config = dict(
    norm_place='pre',
    rope_base=10000.0,
    rope_fraction=1.0,
    tie_embeddings='early',
    parallel_block=False,
    init_std_qkv=0.0543,
    init_std_down=0.0543,
    lr=0.00729,
    beta1=0.95,
    dataset='wikipedia_en',
)
Each number is 500 + 25 x the weight over its row's rms, rounded and kept within 0 to 999. Layers, rows and columns count from 0. Numbers have three digits each. The size before them is the row's rms in percent of the matrix's.

# down: layer 15 MLP down (transposed), 768x256, rms 0.0942, rows 360-459, columns 128-191
# up: layer 15 MLP up, 768x256, rms 0.158, rows 361-460, columns 128-191
down360 104:489510492455475514489487486497505520475449515531496507519472446540470493491507523499490494498531498504475502542452488543484459498489485499496547500521519488493473476518506513458514478435525498
up361 100:533488551499531530497456512447529509509468514500542517520519556498496502513483503462522504458524532483519512505484465509497515469503462516498512494534560531506521478515526498518505488449526506
down361 101:506537471504467530462499516472475496479441520476528516510502461526540509488512503501525490489515561496466480504485527467486516474506483524487471464513500463500515527482519486481510498498493510
up362 095:480512522471474474517485463487508479538466476542496507489510464493474529513478489500493499525483501504500520498519490493494531526465466514454536517484515500469473488451545491498513480520534505
down362 098:491493501487495454481478471459511545483497477511524489477489522504503484490513527491512506536465476509495478558571504477524562472496512493516500518429498547536482468504492545542453500504481500
up363 101:482521529484518482489458530512524466514465519560487499558505471473502502521514450491510503473506516501493506478495474526491486506543477496527493559514529516541486507507497508450485488507492517
down363 091:517507491505457506541516502543505520523480502482490491473509502496508535475535488506475484460486504507503481503479495511548530487529519554476534501480507463487506488472507531522496519477501537
up364 101:530460510565546534488484498536460491494519482500492512476471504509468512466516532481495504533518513467466500509480555503535499491525499482526532518503473467504551526506525443489495545507507462
down364 099:511524552510476516516504546493504550500516450489463502550524508526502484552473515523457526500526519515507533464510460511513502502526530507511508485464495524526482480500491506513510480501497505
up365 089:460503516469556511475485493511502505540504497529514517551519495480498485503521462477506548472492556518463456528471470505513506506442506510468495495516501479498505520538489499507530413546493447
down365 091:475533523502525531557467489507509490494509474468472478489535484527493507462547472475504499530506508497486520482471503476479454521516482509491523508486554459499495565535483515541484475491505497
up366 091:505510452468500509485444494464555459540499501482493499498521505529541509520526495546486499492531515504563485496479511509469438476522536490506483509503502480504518518504505540511504545481502487
down366 085:468478472502447479524479493499475521513502494534525541480565491507491492494512468511484501499514486509456515528499489520477558543532508506512516478502525510517491531509506469456389496482502489
up367 102:522472483543529519517523505512466435501506492444534497530518451523498482493484557488464481542492529506464560487490526494499513493501500534482505434506537496536496533543480509471466494521531496
down367 106:498456511476464467517492520508527478496486522436464475479490504468486484504533485555491522502483514498488522491523518517467550496517515511473498499497505467495526514563442543496472489542513505
up368 089:485538483504544468514474452465489531514492491532535506515511461512495519508516510524504535514489529465515525489535547519534524464515431509469483464487510548515520478476482529504528473468507531
down368 091:494499494508510520535539508512486524520477473509468490505450518508500490507471503489536500474529470483512522489503505527494545476496486467476492539518478518474462469484508465539505506499469496
up369 097:470502506506480497520458515505517486538492529507562525509475528514527511487510486513510518529505493513536499538475484510494508472530536507493494475514500480444469457525503492534447483491508499
down369 088:463485508500501505475527504507482562491466507507514495506502523481507489504512536486490477478448521479516513511516477507513429500519503500494493535477542505520518500504474499491519478502526508
up370 093:514481477501510429487488476515452538492489474492534517504449492501433475477489512529519494504497546481455478499486490473477501527548527506549476516497463470491561489511516517491507547492545486
down370 098:506477495569536498504483495475513465495493507506479464519471488506490504489488453451500524502486514526551503493504524511472472514482516527489503500524506476482450505526515498460536501499503524
up371 106:490500451511512482504480516505463512498493542486457492552452474504498529484508511544496517522546515471499542497475477523526501472479469473469511466480501528511498493534469514499489492521486527
down371 105:539505476533452481529505467490505482515498552462492473517518498479486508502557490481480506493514485472488544463436503487536511466462480538483460490510508519486498454517477543472476503490504542
up372 092:472527514546504543481529494489499489486540501458504523501482505483481508502488510525507495504498498487499504514474499514488485492454503486513480516494502440487531522472510509481482499510524498
down372 090:513489533489499473516519494496532510496497493498470503491479521524509506479487478517483505477534551497494486502494492520526499526479487505525476557502463503479492547497514494510496531547473527
up373 096:499464493512480510531492526478466481474543518499477528506519473458509489475513491478474519524506539489529506519524486475500463475527544481487470512487514513502493515506539483477457552484535473
down373 099:529472518481488467489488518564519520492474483514467507495498476492510508487564472508502473523542544496463476507552482498473497481482497503499483503478480492497488491523510485506461482491511467
up374 095:520491482503544528481518491503497498495516478493463485532486499454521511483472507517438488490466503532470464510504461500526503519485500539437541500480527464519480500519503485527489454512540511
down374 092:477482534501503504443489504477526463503523525567491503490523551496484451497540516481500582509431529485470545527511499528496461496473490515542452504506541515491463504454449500499495446491485515
up375 118:519472533522455498506498501511493514488565531477502484464517488466475505526473501526538519511512498476481514491469498490492502481475482554479495477488524487507522523484507485503468521513473463
down375 096:507512461497515495515524500442507522474490484508514489513508502519503516512511488480540496522584489490501565523471511505508504481456522471501532441509521487501514512510488407477461519524524504
up376 088:490515547483478528472509458508478491539500514514524509513454516517516539523490482505537487508488456491505510509530502422493537486497533505494484498487490465466506523457470513510496452497498506
down376 097:508527549494513493493499511573533470534480508486479544533466473507501501477484471521463497512472492448480532485536503502462504453488469510504473510513480484482513496465478509507524492492494500
up377 104:461502532496492449495489520502499491472524483515466496483511508558478478490451481493522516536506517497532509548476500485525515512527462436500521487508478507499508462500524532498474499501500513
down377 108:514499502480490477515512510499533501490496525481455481451513492449478474477504464461509502469473474529511462532498490509536501503481488534489506509490465496511488510521513461519474474507510571
up378 092:523508471526484499489514471519486496521475491533480485489496547485447488499497507439521517515467522501520495482500439467458494510484500494499527506455462523517520532483484494536525473500516502
down378 099:474501498509496457497518486510501496509500496529477450504506504535514530494495520468511478514533529522493509480482498521461497501498527472484479509482501494521501484573494527485490466458453434
up379 115:500510495501470536504563542498516477518488510491489487497466502458493500496520557484514487503479522511481503573507501492537498525487522491526525517502519543510506475511506488459500495521532477
down379 101:527517458513528465513485540504535515481488473483511480472515514501499476473498487472521481504537476529487499500509473485474498452503546507519480521525500548478511511477509484456496533498514511
up380 102:527554496481495475526467506494481496499534485494520489501524437476471487444492481503491502554506463513495550530482557498520538548495492474474527463525486529516532483513503463512478502508428532
down380 105:498504529473505521516493490498462460534494534534486456532503510507496556507469495488481519532499492496511511490481494452511528461494551509498493519452485545496474501499531515477501543553488457
up381 102:460457445511494521505523507489479469504510430498551466532506526513505504522502516512468461476494473515510512458530507567518493496510485496538500509478525459527534493504515500474469490520514487
down381 104:479512515498515525539496492465500530503552550532475512531527498480483505497454486482501491476477492483513478496474512457475509487440516526504508516482486468492468487488524464524488492507508494
up382 096:513502451538495502523492484491522508475509501536487474514474493467514481516531477515523502512471533483521490489510493519485522505513487490460524523490497485514490505521529512454448462467498490
down382 096:489508533482488479515492489448505510519491539484522522513473490494502528518452477485538506492505497505475491500514504483492529521525484529496474473501514541505515525487507507516510459520455520
up383 091:456503507534512500497492493521538477527562519475488512515473473489462517471522494508512506482534477515482504474506515484501492525501526488458567483498496501518518489511495497550531450562511481
down383 096:494477449531530547493484516487465525502497515500471485495502485531507498505486451466474510464578496519487493463498504510528461445468504515510471509466499492468530539493497512439495523542494488
up384 125:490482522477511453506516463479486501476521506492465550505527513533486506493539509524525476486506483506531493495515476501480440526541505516502597499466512494531528545523495474471511522488519479
down384 124:503478485472520475511545517530511506474497495488482515474507492519447538506518540536532521471512535472528506500506467531462488527545444559475531504521455510486480517502532502467509532496515470
up385 095:518500535516472483517500500494515542478511475525508493523546491549506536489504488514507572492493525522518471487491500537536453489456485500492530524478518536506458494538458514481488494484507504
down385 106:491500533537493508497465489508518483497502509496498538517449492485523507506448502502490520526509551471555502447487528529481483518430526424483502499482512519538486539546446489518459500476489460
up386 099:516504574530513515500521506477478500470476475509526482494500497494509545505503508491511484496510502541503475496485511531527488486516483550507532493500484530534475493489443545476478490433462516
down386 094:558484528508524478488487494464495534523469479534491459512540484499508484506477494502478522499526543515531492484492516515504515496517507478478531523469492526512517488516499485480501508528494479
up387 094:499509507505500471532487486536496538545529476468481491495511530508465533456460490475430472500498525502511504540477511521489520527488489476504506492462482471528491489518466476458498514476494518
down387 092:467507502478438489496515468508459511456518525459515539494490555521512512509526520492493473503550475493525546471499496452512479533519465486486507510466587521464547566533504540459513493506514493
up388 116:462437474514477514512495516504517493540527519511526536532516470467486541487509451535487489475481482508500562475523485498477499478465528464480475460477503507514483515532492523502491527528492480
down388 113:511516491508496506549547534484504499485516504488431537500545484492478493502514490530508465526485515494531574502542491507495511496543491530447488471504451488513496490543494491492544505496528507
up389 095:480443503519492490528501504514510481493511498485473513505506512496515510542505520473462528499525541527470534496518482499452528534495466519467523517463544510474536513482520483489528528489483489
down389 107:520487453541511544470451495496465493484522520542455491511498482496482511509500521484468503479494494503497489524487492492481500494454482499457515473512503509506462494510510517489458478533505482
up390 103:489494525521466461484516545484477476466495487481482480461489527477522519448478505489505514502482533509523517529514556515539504488521485500515493501509494537466480476516484422518461487487492490
down390 107:468492509468491517514508506490507510490499489483544467498541531509515477473518496504517492525481507465563532471485487490512492499506483481502486515502458494532523481517475485538516507494471472
up391 105:517502511451537509460469513523509506503495543495551482505495530492486517477556531516493489530500492467504530505503488493509492520530528471488526450534466500509498504532540535456501488474543529
down391 099:480504521487490466485510515453511530479524517522466496510472456440493473488534469530495469460519490481471513488539516491516482502472489508495519498529480486532514496507530494522525496500533494
up392 098:511488455464506457510476476515513516517527475511488482486490494478543522516508516481552489489505490482497457490527460506512546487473473472469475506503507518514473506454490515484516470493503500
down392 104:508490500518466545515513480483478468564486505529502534466484491499466529532514498519525480529513524552499458448516506543509535471530511502500496474486497535456522521500463527502501488486513526
up393 101:447513532475501553497477470496485496519503470479514544550502518509491509463472521481498509494509515523492556423493505461471488517460506479500530480510530516515503490516493533524482487503490506
down393 103:507479524459512522497515499489475489538475532495438534512482499474479476524540503491496483501516499488543501474498470531494491511515526479501486444508511518491504528493494459538453527489532470
up394 110:575449464496471501548543445502501480479482477529464526528502493524470507460494530457511540485475495493483506468505499502498507472511476552514513521505514489514502477480486496508478496507542533
down394 103:492516495500504533492426500507506520480499475495492477459532490523472511505532526473454467487523499515506485473487502505557468490531531503530483460517508526489493509452500495488543502479501488
up395 118:514551539501493497477489468536485496481504536500536510490486488518476486468490510468536500475478534436489483497521515534524526500487515519460485448454494508531488549492558522555476496464501507
down395 108:554522495486485499523487478537500536504488506490501468503466501523512480495463507461508488476452511502512517528471511520478526473546519419481470503476468534516530537508525446543466480483515525
up396 100:501447517435533518505486485470505503498497481502487488489462516478554454477531451522497534504455511537527493505518461448514529488518515497496530505485489559511525494509508479500540523515501546
down396 096:482474491505525545510499534493504477510488517475508523495502526513546497490494510506475560482526479483536500492504523435509515511522509500499484512503511530469495544495530515494576452462494473
up397 090:498486497500488502499460476516523522490490533475498489486495550476500503464498485450508467530523476486539511517526519548533487530523487509528506511466498487491490526497509478468498523461484524
down397 088:484465524491536513479515475481485510489516518518482502489514533509468517543526503516481506509499505509497504543479494491486465471473479479530523515499498474532478496523469478519454476473501510
up398 103:504500462466473517497507525510514494489500489522520470539561528494477513464450502503531486533478473456495542507512583479483548495527502481482500503520525521500495490488512484492483499512509514
down398 112:505498500489501471498518498521496489508508499485551479500504528452524507480531484525561526493466454506512535481495503512516467497516502513496511511508540532513535457461492485525461508472497498
up399 097:506506497418555493487475503525508483524495474497509511514506484528510456504489473522481471441540518459458461492470508494512503521503498497491494491526491508519457482502530479467461508526512468
down399 094:473508532492488539558447481516514501505499503496452506523476498480520509507499520503490514543461487532497518484512534504511508515481498518526475494488522513509499501490485483494509492530493522
up400 093:487460469505494525517492534532537488520503486480523537495538478496489528502491475478475497498454469501477517477524474496521496506496447501509515466501482510472443488473503481469489435459504484
down400 096:478498544510479422489506456490481498497482507459496483476488487455498532443545522514450494515530517482481519519496533536497523485537460459511526488495497502522499510514489506553499513520525499
up401 098:491465498502489519506484464483528490502471497528521490510488520523554521464473463507531503501476539475523487500493482453465483502531514471531524461489460486541465550489528518496464513523503516
down401 103:499502489520464502495518535499507471504505494515528501501487482501514475555478500515535503451500502513491465495492528461494468520458503448485508503492465459487494484436534551492485507483503513
up402 104:487536479492558534471521461498503484516532493527513475527491509500494472473495556530504515501525498495530511545482500477561474529483506508446500479525450498502511507503514498497495541497517482
down402 101:483519493510517492504536488478538511466458464501488484481475518500451548509495456505510499469482510470478497503495519500534467533464531506476509486502496505514494524448475510525505533477501468
up403 099:507496477474448537544495462514471481500487501518518510504515518502507512533518476527491509452522535497514469531545462457491497469510500505532480524488436462522522509553515511493488470482565490
down403 096:509479524492552497466475520519512510502465496522457501501499501474505517494488468521496516496518510481484440547474531511484526496513479513524478520473523476496515519473544522509482478455494494
up404 100:561491520498484527486487506492494527508524481534483519493481455510460473553516504485523535499515505443477476503475497504510469514532488494517502487484532494501508496492516506471531486497527471
down404 097:493532529536526509525529506480540533533518530498472501477518495466514459503487502509530475479506499486467517502508505512489468487499506506502441509537493534531471472485524509467515460453495496
up405 095:527553462492483508542468541456478494488475498484514516471515498496450547502492459502507501498511492471512499545515517556500505523485533471472485481473487513505477479508481470479518476569491517
down405 093:487512516485515520545548511516520519484490496481481472460495522505510518490550500498507499497507525497477487517488544493489495529524507452474485480524525495453511478521499476530531465538477488
up406 095:518482510477574475507481498458505529468482517495476508461491489509484546490477528517546524498470486494503512501492463499558552527450506517485528509498485480468516500507535492531508466494464511
down406 089:491490495538471507540485534514483543509529512474499475487492498525480493556501483511497491484463511469531472494552498490513493514530455531508520527512509523453471470518502476501507457492481522
up407 086:490513525502468484566431520518488481541443523467517557491487473479465468461469511517505512523514454523478488529478517496466522488537497491491516492461515483454505492502500506448509544511508522
down407 091:498472502488501460491516539503511473518480484513531508520506528508522515518520479495486546482488499496466545570493494516505539512517527522491513473493492493503502540458514518496518548466503472
up408 100:481483528516482515489506480472474509511524474467468535496508519506503510494505519509511476474478489477510510501484525521520471508499510521484466514504507489413522508453504495511508497485498492
down408 104:525515496533482492519460473483508505463516523516479489498485515469459501518528498487521492495454494519482476512501509506524492487540526472519541511491475493526482473485528483497546474492524491
up409 104:520513516491494521481471504507534547481516527503529484542516525479469524488531559466486528507546463440483495537507531492521501434506476444488507468472532476492535518523505513496505515507509510
down409 107:526488494528503508473519501424475468471442489479497506516474461496501507467551504488459476498479509534532497520490504513496544494530456517504516478490528516511527479479534520529535480533516528
up410 099:472516510522514484494514521477542466500523518507491507484536501515484530492554494473492483501511492504526460510505496519498494484458554474507512487483507549503522507486470551491501525477482512
down410 103:513497487503556477502551494509487479495509507537460501488519496530501568518501508448544525511473471519472462478506457491497554472458500491520502493503469483505528461501506478471487486507496474
up411 101:476498532502510500486492506465463502468429500464507495443476501506496528494522494485512499510492485525537491506509474497477481502515451514511473498484463496496509526516542527563473533472485532
down411 104:487473511527488506463499504515509488524505503460530501494503506477495564517458477486500472514485479523531486493477506455459521493477509507519489482473508550494491509478504545511558488499481517
up412 090:509508444536518488496489492481506504512539522494472532537519517467490482494523486503471479542480491502451486476472509499495508511507484531473493535477513472515493458501480500516537470500502503
down412 079:532493516494458486516479484498475471495494503505474495489456501476504499441493520488486502455460513481499507486478526516509465493530525497483539528491452487504476543510504519515508483514517490
up413 104:532506483539492494465490549535486519467493462467501472462504499494463490506490472514499470538493539514507500506517526467513543474471490487525482493487523507572484485516473507491499454534529463
down413 107:516526482482513470551520537482497554489487493473512487514481470509540521488529494504500550497491470504502495502493507526539479489445477516486477496483480489498513487481487515502468475525472511
up414 112:537492524508476550501501526504505519534485483494504552501502462511491470467535457473485505491495493459516487496452493525482522499427498477504550499471502518528445512504509508529485506500450494
down414 109:499550516551507547555471550484506502502524513475451492483468529475512461504534527511516562486500523481501543462488495501469530503505479501464541517501507508523502489485490471507506505509493485
up415 099:550464551527476474478482462510484474542496527483473471476474508475476479496522517525518491532533495510524508455502451459493491530497513490462513460518466490474514488496518493478488574515526492
down415 094:525503505498444490515512506495491521485515497518508486502538502463505519483476537523488473451506499482499462459484530482530508530477513512487543526504478448528518484512528491518513524477533517
up416 105:550491470501546516534448489484552501493517503497485496501483517489472490506501521499489445485465508537480512455518491518482513490489511497472492544511532487529490487491522527491504498460504502
down416 107:492465526511525519502497535500511518469503491498511481486484498488501490469515544518516487526548556563478444521460463538491498522486523515549551507504517496510456506514505444503492500526465486
up417 110:511509449494525500512509499458515498517513505479522529527521484482474491501446518528440533498490500531499520502521519498533545476521521531496497520517500462494527542497518548462533521445500483
down417 106:518502509493552479489490503471531476501531488509501560474452497468495462500519461433501495521479492525513490439474517511545495536508516479453515538544467501482508514475467463492482515475486492
up418 099:506466508513511532531458465507522507508509550475503506530494506509552495484502526515533484509492551484477539505491489483513514489436502503482452515547557464499531510543490465466455477504473515
down418 099:481524507531509520477470513473543494497502498471483509524473488524496477480474513497526490484488519495432515522506514520512515525481524455466504482496552487479490480471493545521485478552504500
up419 104:465487508495480526456490493506514478534458517502503499538501494471495500504540489474476485524521493489518513564491463465478507511522487509485488518526483521504494515526516485489527553490523472
down419 097:435470496482484485457523510486517528517481500501485514506487513477476467490532492463500467555520536508475471494500493511496471527551506483470464474504522545477503511490487460534488502483545478
up420 109:486480488475507528490561476477507490550504482483486490475543544485501460488471472488532510486525489506480511511522511473484526493499473460524518475506516506440543497501499529479496464542539479
down420 109:498480486490466538469481479547544517501505531478486522466514530520508520481490494570470491468494512492504477458496462468501519491458494528527528515540491518518493493504462485512490492517485439
up421 096:507505481507481502492458526507467501489514508546469480494476512513507481468554497490508505490510527511553549454494463498522478545518483492530502476486507521537494525520529525446493493520511467
down421 102:501468523507503498492480528498506488510467448532519509477535495481520532501518478474519468486499514546496506509515512465504476529522520514467537538461502497508527492500531471516533510462511504
up422 102:469490512534530489509455481481461516475518516521466491508506520530468499499509500542486517502507477501464530500533506459503533438496477478500508541523489497437495500498497518479475489485470510
down422 095:532509468490452518446491515486568492498487526493468509477450526498517540550503526460525490547449494516521461508471501535496492519553519506559489472511559491521486460527507527532536496486486476
up423 105:503516519490518528507521477516467536517486486514498547482497518472495503440523504489504527529515455562513515497531441493508548522543473540442481541515478456502496494462456484488479504479467520
down423 095:486491503514526514514475486496494492529458507471492498533504492501486528555495483474525470491474518515475486498478479494499530495555514459493494499513485543513495488512537500537487502482499523
up424 097:519491501504524496460495513495526483479514519468476539540500483490522516520475542504482531446509540529479555532468524540512512491488467490481519475475493525520523513483507504498498463449489474
down424 100:515542513486486479497471461469525478507496522493514468503490527491499530499493500491511509525470480498544457518523529468502505452465509489480437512483492487488535473520486467498472496499510483
up425 093:487474514477526490510481500491504484520513532523455482486492494521480498532441466494549499433476529551509513524512508520479508506503491511471534508480517489520505560529538541460482475500516480
down425 096:514519492510460524518490505486446487524513496499534497506532489540500477524494496444478541488474506436511456468507492449502523539512473511471514476476495482496490491464484503451484478509515506
up426 102:504482481512474551477525508548499488496498530445515469495497481496513451471507470465486522492487504465497499539505473472513486446490504512506523514492477514504502514535465473442488490514465451
down426 102:531444540537472529508437490504496448539510532496501456552491518550518510465455474494467514519488465510567524535508470528534483504471552529506472498511496497504464508504444516463527539469503517
up427 096:508501510470535525523468499476509494473510509505473480509537490523504549501483501500476463512501475499512548529519450532458512502496497508475515547514531500500530471509488522496500527502510505
down427 098:494502497486491482526509484494537478506514516501496493474456508481494515488482465503532490531505500454481496536513485488488517515488504460531479498502493544499500496505490500478478509507503524
up428 115:503498481520459532495470494498519491506469528511549523508520492493506499527499515449506548536517516487525477506486548484499517456489481479475506497505518538517489520492544520526515521506507510
down428 108:466482499482481480460533451513469469490494536531521511502494471476478539500487535506534488466521481505483493495507533529462462490498485484498535509516470522496539494505476520491480484558487487
up429 109:447536478501519525460518510534481448505543535470532499531524473529521486503468533490440538530501514496488486528507468504499513488495514454505524508497492479550463550520506476498511520530497539
down429 112:497502514509494507529542462516565495488502477519495484477498558462490502482515524495484505530447483456485469486477497471528529502472506469521527503507508460494473506524517475537543484489502516
up430 099:512525539501503527500534538491509496514560505540577509519522542478500500514514515502502497519532520470509549534501521499483532515528560477467513533501500423514535499498455452536493506449533497
down430 102:555462530485538492466489491489500561483449473486497533498477515533501480508512496519474501494483508517538497492529467504523534462537488472498514509523543498474506543490569509485523501531516516
up431 099:503499471501520513498503510519486466507502479500517518491506496521548539523473530496517469529546492493429531506513472521502490498537497465470483508542507490513490551543536495499487550516497480
down431 105:557496493527483495499476467479488518501479513514484500521504490538515523492491484480535508508513508512531523517505515574489490471464495519499511523485498515507497509462494529487485504516503502
up432 098:494470524532499497497503508497483521521498492463498548521474538527503505502526544493489504509486478491522506464486469545506496497497490497506544517488470513477495464482520539487496504454514516
down432 091:483549532497530479503501541490509463453476513502481483495507483500448504482517504470465507476498503482498465492514498518537516524462478492515507473469454489527501511514508501480459519518498501
up433 094:494554519497511517440505505514479481482527533485466451473496508502531563548479553504501503490460470510537540536505534527501502503507513530545504439504526526484509518522487504538459512508511534
down433 102:481473542509544543480467495532482507514497495482541481496476496521523495542517479508483522499534518484515466544523562484450520570521492480501492520480533497457534493502507450529482487538487524
up434 097:526505470500515502546532489510532536498476519501472523497484468536485475500502465492499511471496485502512470530465525517489528511485497461494491517538455566486497508528487443498517496511503550
down434 101:475496513488529465496471469488492526482486517488496547506494474538493514494497468460508544531514484506487495516502516491476510520527495504466494491483512496477466495478525500493476549484518504
up435 108:493537503507482500498497502515482436490510481500506467503462491509548516480461470465510484435493500510510493493473500492456475521461537517489550511504516519494490499511481516528517474506498532
down435 107:487494509494452509492515498500485504469488506533454499484480444496539524472481524456503489530514510501505487519513466461500491512532467534488500510520487488508501535481484517475531477530475522
up436 096:482508517510529510491538508476598422504492523511530531492464509471462458544511499458479508495481517487485526485472488580513498511495508486467504500498533453482499511505532471475493525472465531
down436 097:480518484485539476479506520514473496514524558448456538500481468531536528536497469587484461484462545475483492495549492514480524487529473493497476468514501504524511507513500498473502465514504491
up437 094:456535532506481467496479477494540472512488488494498535482528492476494510501471487490526531481503505506506506457485422472512507492515507507500491507491532493478507490493517504539482527493461487
down437 093:461552483519532481511470535532480504521461481468539443483491484515509521538505502523485521458499514484491517484514502475455507524507495485522495504495486502521465507501453495541502457493486526
up438 113:474452509520490458469486510498508475459502487483511500478518509498481525477463535514495497510466482515468539532522590498474487467522539504526474503522491486513508489503507515486481464505512513
down438 114:506517516534486463500483497493496512507477501529504468523483511463444508479509503516500499490501514501530510491515563505485500491509466496486504557540507474508504474489491458535500462469466511
up439 106:491508502472474485469483481476490471519518496471493500518591442515509481511537454470521542506499493466476503520471525525466499521510508500525486533516493536504504451493520504507480500495499509
down439 102:493510471545492488536524480494535491513459490445490525511524517460463505453516540469532525521497478505515468505492483472477483481504516470515486501471505500527556481482533538466516487511536517
up440 100:482509531514503477533489529484482526516530504527494541531493517474480510512516514466494509496507509493494436513473505483475503496466482491487451495479511465514468487552520462512489489548524537
down440 106:521499547501493473501502497530542492470526506483491518507432476456473510497542485510517487518489499478466483467511493522507490521507526495489489513477528469522467489508504525529490521525534570
up441 100:509486497542543498510521513471537453509493564530496487485486527479516484535524525534497487497532487503510507511495445469463513492550504521479500463492505499498458494516513487482477507509446485
down441 100:459501541490499486485565481520519493509509529437496532497488506520519543524569499463474487507518482474464438516487482497487503500501508453523456492515476535459544474485489493524500486519467484
up442 099:482509553497471483508490475513487468565494542539524528490474507514506513546496572494476508538507513502535499481493505502506507496486453464540494510501526528510470446509502451529509500510519516
down442 106:477535502518505481504497439497499498478505482548511475485471518472477514570541485503526536476485483475507488507514524506495507493497482528514502502469487498525510496492483508489467473491558448
up443 097:480512522492508513502464528456511529534510507473522519474485512500523525493519471469462502489442495541478481517458472541481484498491513506517489539495492516506494479490523479534532500490524529
down443 101:515486551485494486506492492509493518490474491496478471511492511477511502521493467488491461520499485528477513505493477504478513518491453543494462469488451513480518514510497513495510490536478499
up444 090:473501527452480509496531456491478505501486497523527506507521504443528529505506495519516508490465508477484477483515530518512494485496497527509494517507514513525475439497509514511504477464492488
down444 091:483526515554529523503534534529480503494536491512485496505508481495480501492493470478479486517530505485508513503492486489503483521488481518456510494454520461486498504532485495490453481543506502
up445 094:465480510499506506528481428483516501518530498477541529529498532464529500498466490499465499510516476527462527482505480479470518501480459494513485500565475519557511489534520490520516506529473560
down445 096:495497512506509517522510526532480484465510519465522480493425471503497468471478485498528471515531531488443469515501496491499489515516547449480526513504470499503461522493528496481516477546474518
up446 085:507505498427500478491531501481471491505506496455518481475499519478472470459527512543534458496469468494491514472468505540513515474513490519495532482484478511522517509546499525523480493483464488
down446 087:500492498502511531541510545493491472490478481520504443497491531440498505470520530481513505481477482483462516511505521452551507488470527529518517436519468533501514509502543532493532479497478500
up447 097:504486534550483481474499473489501537463505479521444508476508533514522486500485491470480540509527487509495498500477509533475511479505562509525560522469447491474501488525504490480454530516491493
down447 103:493491490507505520532477503513509461512462492496516515521520488513486523520461577459493488526518532511499493463496512513516502493505512486515560508485505507484524489493498523540565536477543506
up448 102:492510483487463498521447516510490448524512512496488519444498498434516514495495531514486498521522455460525475496510521523517510526512493526507459479488518460445551492510510494531477492472483520
down448 104:471490523515500505471494510484513507482493461486546511509479478505500493509541492496489537460510522483496546521514556531503478507464459470495483499500512499494525534481525444494447549480451491
up449 103:502500531525520496464488444501517477519527518542547509532505535535456457533481510513529527470470523525488465475477475502510469521462501495496542499510504499479523440516475494482522503520529490
down449 101:448482503487475519473537532502497517481498526500436486496415488501443499506484460514502524454503530485534494489514526525536525507480494505464531460536478515511510539487457530502522517487504514
up450 112:502553547526521573484511454476482457501492527531464501463463499495534520538429458494499496496500492460501506486491493490440502485505460545508500518497506531515476495513516500482500456494496503
down450 108:522483490501519485522550500532474515510500554494464543523490472494533537500490489496490491478483481488476495537517495492476515465513479513490478516543485507523531448476467478474474533484527485
up451 097:510497478487527500511492507477471488525516508506516502538480529521486518498540508488479494508505492519493493473525480501504523497523511519505538546518514469518474489513536579502479487456493533
down451 097:476532535478519483494498476532517501533502530499454506497472479519518543519487506475528492474513500521493494500521501526499488500499516530535512487498522479528485522529441514510512505487517501
up452 113:526469510521502519514523523520523508579505469473503508529554495517476506517513509476506492540487491535457470486509503483515514531474490515516477532528508512467441508526524472503468524468535546
down452 110:491525443482495483508503511533513494488516485525488530517536506522520506508505488493445509474465510508521515512518506476495528456485446518515471450538477480514506491476531519493487534467491510
up453 104:545495512470473534456536511486517528464456484502497489494501513453524525531486515503520500505524514450509532511481471482479478513512466475460499473500525528514502492494521482474449456473493502
down453 100:501510538493552564479499558476503487536475508465512487482509505494479519508497525535487466520515479534473527538527495507517490477488487530466525497533549444474518480471494534525474477486493492
up454 096:558506446475523496480475479503482468514496490495447519508462465514523498511529503481516493476485516502495523462495461475512483536477522463492461543500503540527500517467528499501537504501522512
down454 094:498481442461532468516515487525504485567491494481486447504493495506468476502524511549462496451478478494532504536452487503512514535504506507435496505504542523521492540462504511506519497484490531
up455 111:514511525499482529483465536468492478460431517498560521537495484479482513507520494437491489500513517523502486489515512485459474488497505493486518548498488506521475449490515504515487504519485519
down455 110:506471510479482561488552557468504509511540438508482513519519498495507491474486505462500509468504479491478497487467505490485479519505525535512481540541505493474470469515462476555472537526504547
up456 103:521537521511532544481486492502515516547490526487471516508485498547462469486477463513495518555470494469496450553480500526518490484481510504511478482454513487509496481494519530501475448536536460
down456 105:464509510501526513509429533506488512464469507485489514481495488476512495510506541472508539510498511512493497493517518531555490465526524546516498541453518524464470447501531484529536490497492518
up457 101:521472472540481505493478461520522523500498471523540481485490469529473499527519537462493478491482482488536513461496546501536491540544500532483510554512514507463511509519525507481514459456474541
down457 102:525536467518522503478480502489517527520522465424469503479523474531504488497519526488499553518478509500500536503537514492513475550512456518534474517496546521519502472482547512510485437487474489
up458 109:548490507491554513515530500496484473473454536454494504506501514469499494484554541498477505492504510503505471472503529479531507537516490446476471537494496529504484498481522464497488459458486507
down458 108:501484491498490525495465493532479461508495485511515488539529555493521521476508502475496501494514482516501515454481506460505489484519481519497409497493490470544464518503509498476545533517444496
up459 101:497475509502487473509507481530501465506532504486455519524527519469560521492504506454511505491479492507495487533431510480533536511490470484520509511461536462532489489501486511515478510457482503
down459 106:515499484508487513511549465488465449507538512516510525474507443514495513512555492459473498476509504475515528510536495490529533508477487495542519468448525505493478491479499482495506477482502488
up460 101:509524501455478509478487462530477491487493524489534507479475508512515483500553494518482514514536483464538490530489506544479491494493485558502519480502539520498522515487512551529484535481498506